config.yaml
vocab_size: 3486
norm: "layernorm"
init_std_down: 0.0
schedule: "wsd"
decay_fraction: 0.646
steps: 10044
Each number is 128 + 24 x the weight over the matrix's rms, rounded and kept within 0 to 255. Layers, rows and columns count from 0. Numbers have three digits each.

# v: layer 14 attention value, 128x128, rms 0.133, rows 41-63, columns 0-127
# o: layer 14 attention output (transposed), 128x128, rms 0.394, rows 41-63, columns 0-127
# q: layer 14 attention query, 128x128, rms 0.123, rows 64-65, columns 0-127
# k: layer 14 attention key, 128x128, rms 0.127, rows 64, columns 0-127
v41:104121123138106116129119119117146142105129112102127145130124081135146075146130163164110121132114129114105105123097119131156108102136118089166117099096149085131110102139119118137091151140115095132141165159112119167089146104103114088097138156159123150161109131137163144124128133134139168081134157126107147170118178153100118127141123144161101135148141163118087142123160138144135124126115
o41:134151150112143119096101151125116097124168109158119125119095136133106161124113091093143114138152115106165111133133120163121113155099106135106120141163122143163123122131143154124139116129161152119106087090135111122166107142115130103150110113076158104129123152150132121184131117152113109161117091152169111118132085116130145151142148128125154130153112103131170106135122109132151104136118
v42:131152120160123092187151112144106098121093150110161140112140082143114139131138100150114148148125123132135121107123115106117143130140121104125111156117122089118097138143113129103123159144119144112148131132148148124101121106125168110126118083123104139185144129137096117097144141155127091118130136147118121087093130109112118117120139143140081145128162150130135170087140124166108219126136
o42:137108126143140097068102154102103121116160125129128088145114166136180109127113122143087135121136126134117129123096117115157137158115120151130143138162100145129111124094153129141102118093144113152132139145141140132121170156139134112102157130108134127134103117140163102115130147153150107127110119110159119136137147160139112141166120124144110128091128132102126115101133145101147151145082
v43:144157109116131127144143114147155127153139148118150160109129129102100160131107066097122147141112168122095153080152123151121134132161096137121153101147132138127115157116097125150148148144132114153151176092170121087130141118124120104132157130093123150135164121088131125186114106120095130115111107117122114145104145167132110147143151083142112125116136146129135143127076138138113098107120
o43:120124144155108151104118138108084120138160130138115122100171132207171108113111124182130128105133107142133119142113088119139154109137116108173118138120106126108139122126150137122108136119128143102137134131142136145120149145130159142128123115103102102145127116159104146107142132127127135138120134147133112101145125105139124113115081145116104155176111137134120113139148096126139125120098
v44:119107116152127122103145120124148147144139147144156144153103139102132118144123132112144111140121112164120112158098098143161112137125157124165131155116164107103153116139162129076097114131126126102125101134111153158155125141102119139153094118106073117118127154141115126189116125099155146112126111087113133168132081141124151122070113101151101063133123150163180141094134152125137143151134
o44:126103160117146147128156149135134122150141121125111125113141110134120111112161143096099157134147120131162138139127144153100117100150148129099150142145126139100133120160112145153115143157141138130114145127109061078126124133159133115110125121139152113131138128141143112071157112121115127145128118125167104119139154126117089118125142149133110124152127109122112127157119097093123103121130
v45:139142125121112142129127171102148119131141165099138123146118115153140136097098113149110152110079133108131105134135114098107142121152146140092113110129135122147133153121156116109096164085133106146142134126123126124126136129094125095142133147159144095120146113129128146092160109113139170116084134129108103079167195172147142122143088149112169164109152138111143103111122145103127128159120
o45:124106118152120111148105093162140113123129133126172122116127144111136111131149136145110115117184123097123143133114118157130135161125133146147140151117116139122147115129119140117150100127104128135147108102135189152124138159125118121143158097083136111101109102117116098125098136112118101134133145174151133157079116152177124174136142135122098102126107096141129157114112119120118127108146
v46:134144126113183173135115098118125146153142138156153154126118186110121128124154150130123104095094096133124108116106122112136117143131116093139111153145116123074096124113110092133105144151104118153137114125133111125116113143132122142116107131143110120169144160160151130119131133111146142079124133103157100079148153141101114146113088122128088123116165117120087121139149118160124148143131
o46:097125117119117109118140153136143094133105140138119136140141109134135089106143143136096133105139153125170162145111129150114124140113129113126136113115143131130125128136142134123117170105120149112099144120134143126123154095134124114146118114169145126118092100114102113137144152146141114135136105144131138131122129127126153116132168113145142121085119119144142117142115129106159145139094
v47:153125138136125116135132121091114123107114119113165106112110079118106094105120141173130080140115162121128161138144133121133140167158118092101141127144132131087091096138133166143135076113125100165160114116090138102154119126154119134118108151132145170137151097108157140133136123121149121188106127154135120141117149096147057091158104137128112139126154128125145159120133115140093131137157
o47:135126105129130122145081127133132116114124133119117132149115157111179135173115099111098148111126124135144121114095121120154109132124094156108123120121097118182105146124125127115146142142112149127120132116153139170146103127127129146119169131113143091133125105146087154154133145124114115093142114103118151122135119105127145167141156109115112150100127124123111123145125121159146153127144
v48:146175135131115124162144119118121134134118121124107094126123109116123105124123137135125117142136109094144086101162095138130157141136132114140095092071145131108092145146122140135155144137112110087139134140094139185145079149156129124100149155146160143145125140120106091144167134136138197140148144145172075110108137153123140152160150095135141129100093125128145099117123092149124116101119
o48:124139163136139143108126166121151131128105123097160127152152115129149114134120153150116146165127131124098150104137153136117128143113077128112129143177146144135108123112104142112108096119134163148148117112140121126129132117093138150130094109099109103132127139133140148143061161086120082129128109114103159136143142103137129133153144182114162153114144099118117116132105126092129129105147
v49:162127125134138103139098136145157109125125164118135161126079160137146142110105150107123131125134130126137112136107088136126124146113142064094107130108135140118142116152152119145140149103132115116116145101141133136162147106154109140147143125130105149129115065111120098120154104143115132133142125123146134128165096158118163124142135114130090128166088128147100137143089147097103123117152
o49:126088130142141177109165115143094105183116125104114102132133104136110119135151111137116107111158144114100147114178123112146129106101133146121132145092133116137127169131134125100153138116115117143122129132134108107095113123128168132140155135141140126165145136159156115103120124113113119139118138115126124136095150145147089144112140141124144120129124124090129117131136134140127139131116
v50:165122155110113151154123114141068116104135125126103135134143169121155113135110080128144127159135117146137134113123119181131121142137156112122116141139090138112152158116145137140134132117107127166122128151096170105085185114102124118130122131132138120136151128111111124112147096119122125105127131116138118126143130076065127143106113086167134120137131138154130142118154085149150113094143
o50:099133095131156119073132136131179144127117156171156124152134084107147146120136140130122125124115110106125100146127154103159136158109089117133112102117101131140137122160152152130117152138134118087168139176132090116103139124158148155129127097112127166133118152158169107107131139135122114127131113167113119146145115113148156097104074117126117135084132124156105161118100113126125118138102
v51:173130097146156139117137085116131100153112155069150113131116101135152098130076153133124174151106153159116136131114088123132110120112145188153134127143103146086149074164121117093103163136098151101145151146099124140179084167117103097124155127137141068104112110147133115120094139135147136112158132140175115140129100123139149123136116145131110123144136156066117113183122148147129156101072
o51:147100173134156120150119153107126089130137153116133118098097150088100128107141127119103139138142107152100112176145106128157149133138141119117154150123174092147172101147096122138125135145139136156102125101121100167090167123130122144159136113092110103151134092114152121107153142102091135136084131072131147170110129156165128137132120189120114111147114096160125108075115129074121172159146
v52:182132067118146130130136153153127121098094111104146183126141180125125122140107101152170111133107109159139134083108164130148139091136100118147082150156129138136108150106117157126124117101107141128159138111117156136105112161144143174136133115108133139087121112090100099118125157160166115159079143164124145134126140130143148105125124125147137110133176083120126157094082135126134088127107
o52:105124160117113174086126145126115173114140123153121119103138117093171174107125099138124148088100143092131096150130125128146160134131127116139098145118104126120136121131116148138165119133108126157101137127138154115139183144112125082122155112116113145164140128112101158117133110084128143098192164177077115143156098122130157110151113142108098126087082143120129123137150137122119121130154
v53:146116091122127144157131154132145163126145138139132112083125142131086129112156117127170125149117121130126123109146114134134097130101116144087113131131114145168126132115114179133112120145130173134113135136125157144070136087163182091107144184125153116140161143113103092130115150109144156123124081147136162119139100124122155108080116123125089111122161119079146152144117127123111127113123
o53:111124133119124146138123112122121108102127150111148151146159102132197150139093111117135114080125105118087133139130137153114105151110129094164114120138103145122152125139133163119130133132184079093139129134143157062103129146111116128169128115143111149105153132111144146138163102109128122127102136148118124134142125115132160134151092132157121149078091133161126121142143113169135135107120
v54:091175143121100101178145113129120146114119123159130120097138212124134124123121108113112144124115131077088133111129113150149137144151075147103139105151150156136141127090152157129137100168138119141146129155100089098133142116119177136157131070141132079116080125155145125145143124149156126138106085138105123149117139131138095088149160137159127131141101135121111105179076141101160180142143
o54:138124130187126147075150138113116131070126123126115104128125079192158160113112093111176124156111130181164124120113126073138155101142150138134126130156117112108103161164134121101111158109098123101114148140157175121132126126123141131069105183120096159087141117159101121116109104153120128121130136155153119149145122152134098142115103134130115109132165142143110079114138123185132103125109
v55:106146133125130138110138116172133128127089126121127150107102129128129147170131137154114140130124123109136123116122146110126124144139135153130078096128114099161146151086112094142106147135180096146158141147132127138149120118162089133148123128121146144126122135116109144129140127099134146140160116134137132152125065136133137120115095130133174156113126125146119142105125104123129090129097
o55:134167140130139111120162143120126165118157120125146125101138135118126107088124109152159136127123098110128121126117129121153117128119108083145110124154138149140129121122108127127139106145083137104127144104113106111154114131100164133143145110116125140135123150119136100150128131170148114117152151113099099103159151102118135138114148168107113097135117117156126140157124142137133117156118
v56:105169165127101096144079103151159103111124131164100151161143092108117119108132152162113119148116133143127145149138137156095126127108112145124145103132154121134126156088137151155139102106124121122111119046125147084161111108159150118114138136119124116127141114112157100099142147104122135138102139124096134099141141116133164096097116111127124150124131129138125144173168111144162130135081
o56:115146079109137131122119140115083107141129116138162116143128103140165125139128123112136145128126098109138132100131179100129085128131150081138141134136075146143126131114114108153106137131154130147112135148122117153096101155150139098112098105170092101126096157133116126180134151168141125103112145118125118120104118116140134111119160130157111146139121119110143132141110168189131145132168
v57:120119109156104131119101153127138116153108150094134144136127148122101087145144138122114154171108152133094115168124138089116115132188133139121096109104131114087183125166144113119113109124124144134142127107178104108113139139127110105131138122138121110093121134139136118149118123139167148130145102157103128142094134118107147153178140121095162106130112098157109137136129127124117136125157
o57:136112116105135115149138112128149145144135159138128130098131146184089109160134118137086129108183097135115118132135090160161157112127182162120129157140150103135121133124125120105095109121067105117141134130108098134156123114104102110174104144105162122120161122124110139109131128116088154135096118135136126127147130120127118147126138143151104120151125115123144099124131151137097156153130
v58:124151087171119113133153123161104142150126103120104116135125110135152157170093174151147118115122150139104140123135137143132139143144107128136094135123119149151107133126141116107118157116107126140107110137140100136114140108086174118142112108146126123134127130116164098132137128127153130099127167138128109135157152113120159086120122101132104127127075112109145172113127119123165084092150
o58:100134140090123119139109135112156141112134118150151125126118114059127117083155109129122160136119137113145121114152135099129096132108118096131134159138128128131117110095132108152113122146150144146118126111128134112103131161147128163123107118111125165150133144123130144101112160116111134138148164124137122102111092129123141128139141134150152115138137152104141125111112157195158096149098
v59:154119111096137174171095127132135124128095117143135120152109120116135111170102108131121133116165108140136099145106148131110145177147137113122121177140124150139087136089167135107150133089124146104153114110122085106107126134086115129086107136124156128109128146148136130110152145134139114093141108135105119124099154136081114144133128172094142129153096135138144146130104135159154172098114
o59:113119129161134064094151118121106146169129104124142129137147168151140152114147161110106136130137164127148157130145142115152117133103113102099144113123124119125124113113115128129117115140117133169117122124121129142144136143138130118147137149135099123156118099116106149121126105129107144146149118104129143111156117092153136143112143086136106127117138117143107133078137139136120083170119
v60:180144130128120172151142133105139114113105126129112101087099119097104168120115113130107140111101142134165135130125149171100112162120149146133140117132104103165136113092135132134117128130099106098108103168153102123125162115119106140080152130109108153104136104158135120108121153112183153162147118105143112147110135142156130174120146120153084159164144116171113158147128119135093091133125
o60:119091081132117097131106138132114130154131135127113180105138150170175084111142130133136085117150125156109115133139134131129116108129143133163112122143153126136142126161124118130158158127128128154087135120115137114118135148148122138163114128137136119158117126089121142157144130144088125107149125140126133101140107111108115100126143122108143130135139135120143099120109100128157121102128
v61:166092157138123111121136109104167152149126173125131111151118137130109127119139152123131102106142147115113119125174131130107123154121123138140108130160131113110151152156104088123125102134143131124144121096107108179105141134114139145120079102159138128164091139162110077107117166115128085125131132157140129130089147099159144125074141096108155120145117126130135066103131167133092159166128
o61:129130112125121093158143142142150099134107106124141116100130158112135109159143165121126175137129122141118135128112116134127147099123136142108144150112127128108139142143169133131116161087116127145117117148136142103106087092109098120147132167148137132106136121079133144116084131143153143122122118111129139132136134163108093130184104118099105114151150110119121154129145112122115140131161
v62:137162139131177118123112134119132129117147124131087106151114107102113154091159120137133144090125125141127149097130152130138131111168114151119121151159114143126145064128139088122158188133120146098132131146112140092123154101101138139135116143110139098096080105113128133122114153141132159129123075098130147109112102151133142138161137135171089140106130127122185105133173113124125118128147
o62:120138136104091118171133119123136136112112152102145149101099124148127097108108109066121104150124147127119112140141117104156113155124118134149133118120155133088116145126106135150136109122150109151096140157133140154148105110119136085119153109127149138140151145131129101111145125106115139137118145149134125132155141128159124101121113146107168147139139128108124136116077134145181142139125
v63:152136112127131124117163142144098155098125141119148099114147131141137142163123137155108115142112077152116122086152107076141112100146113125138119140130140123167102137137113109125158125143141116139110091135093129097094109156178135118147132070122140154128127122127150164119132153115114142124121101120107128131148144114117117157117115109110113130158083120126136132193103149143116102135133
o63:102123124116106145110114145115148136120134106125116147123097099093124143147122141088165136145147161091109139131115131143136135105133133140132118140127110113100101106117127112129137122131096174121146164109123126175167176124101128168112109130129133127113128126118118129149133126139146140119134151150132138103113124143128148132158119167144136123113127135106137112108127139096145120158074
q64:091141157098127108110112115166143114106138117123144106160120149117163122075148113137113130101112104133148123106132096156135121133121128132134108129139128137124130119121110128144123101099117105123131157153093120137151137134101114150094129120139107163121111119130136129138100126146139144140120140170139125136136124115136109130153103100174147132123183158103113114162119114153162122133167
k64:112084112159121140149131129081093135141125111142109160145128144152139140128154115124131105134120143114147108138128184120156122125126109137123116127124123143162146141130112130133099108146151159127074094111106152084118143135116153116154111122137153117148147134144150137114130167109155132116095129133114125158089180149098119130119157144138122143145133140141110121137122135091113102119127
q65:153195130147107125141120170143127146146083124095104111106143117081066147184133169139121144112189092107064094073153137135137125113127177110111134155138122096151117110147125136117124125129145090120156099111186125131137113140139121125149204123126098117150109133111117157102127106158173122140197117132121097093102140110149156175110104119113158109117088108106123123113122106156152170171109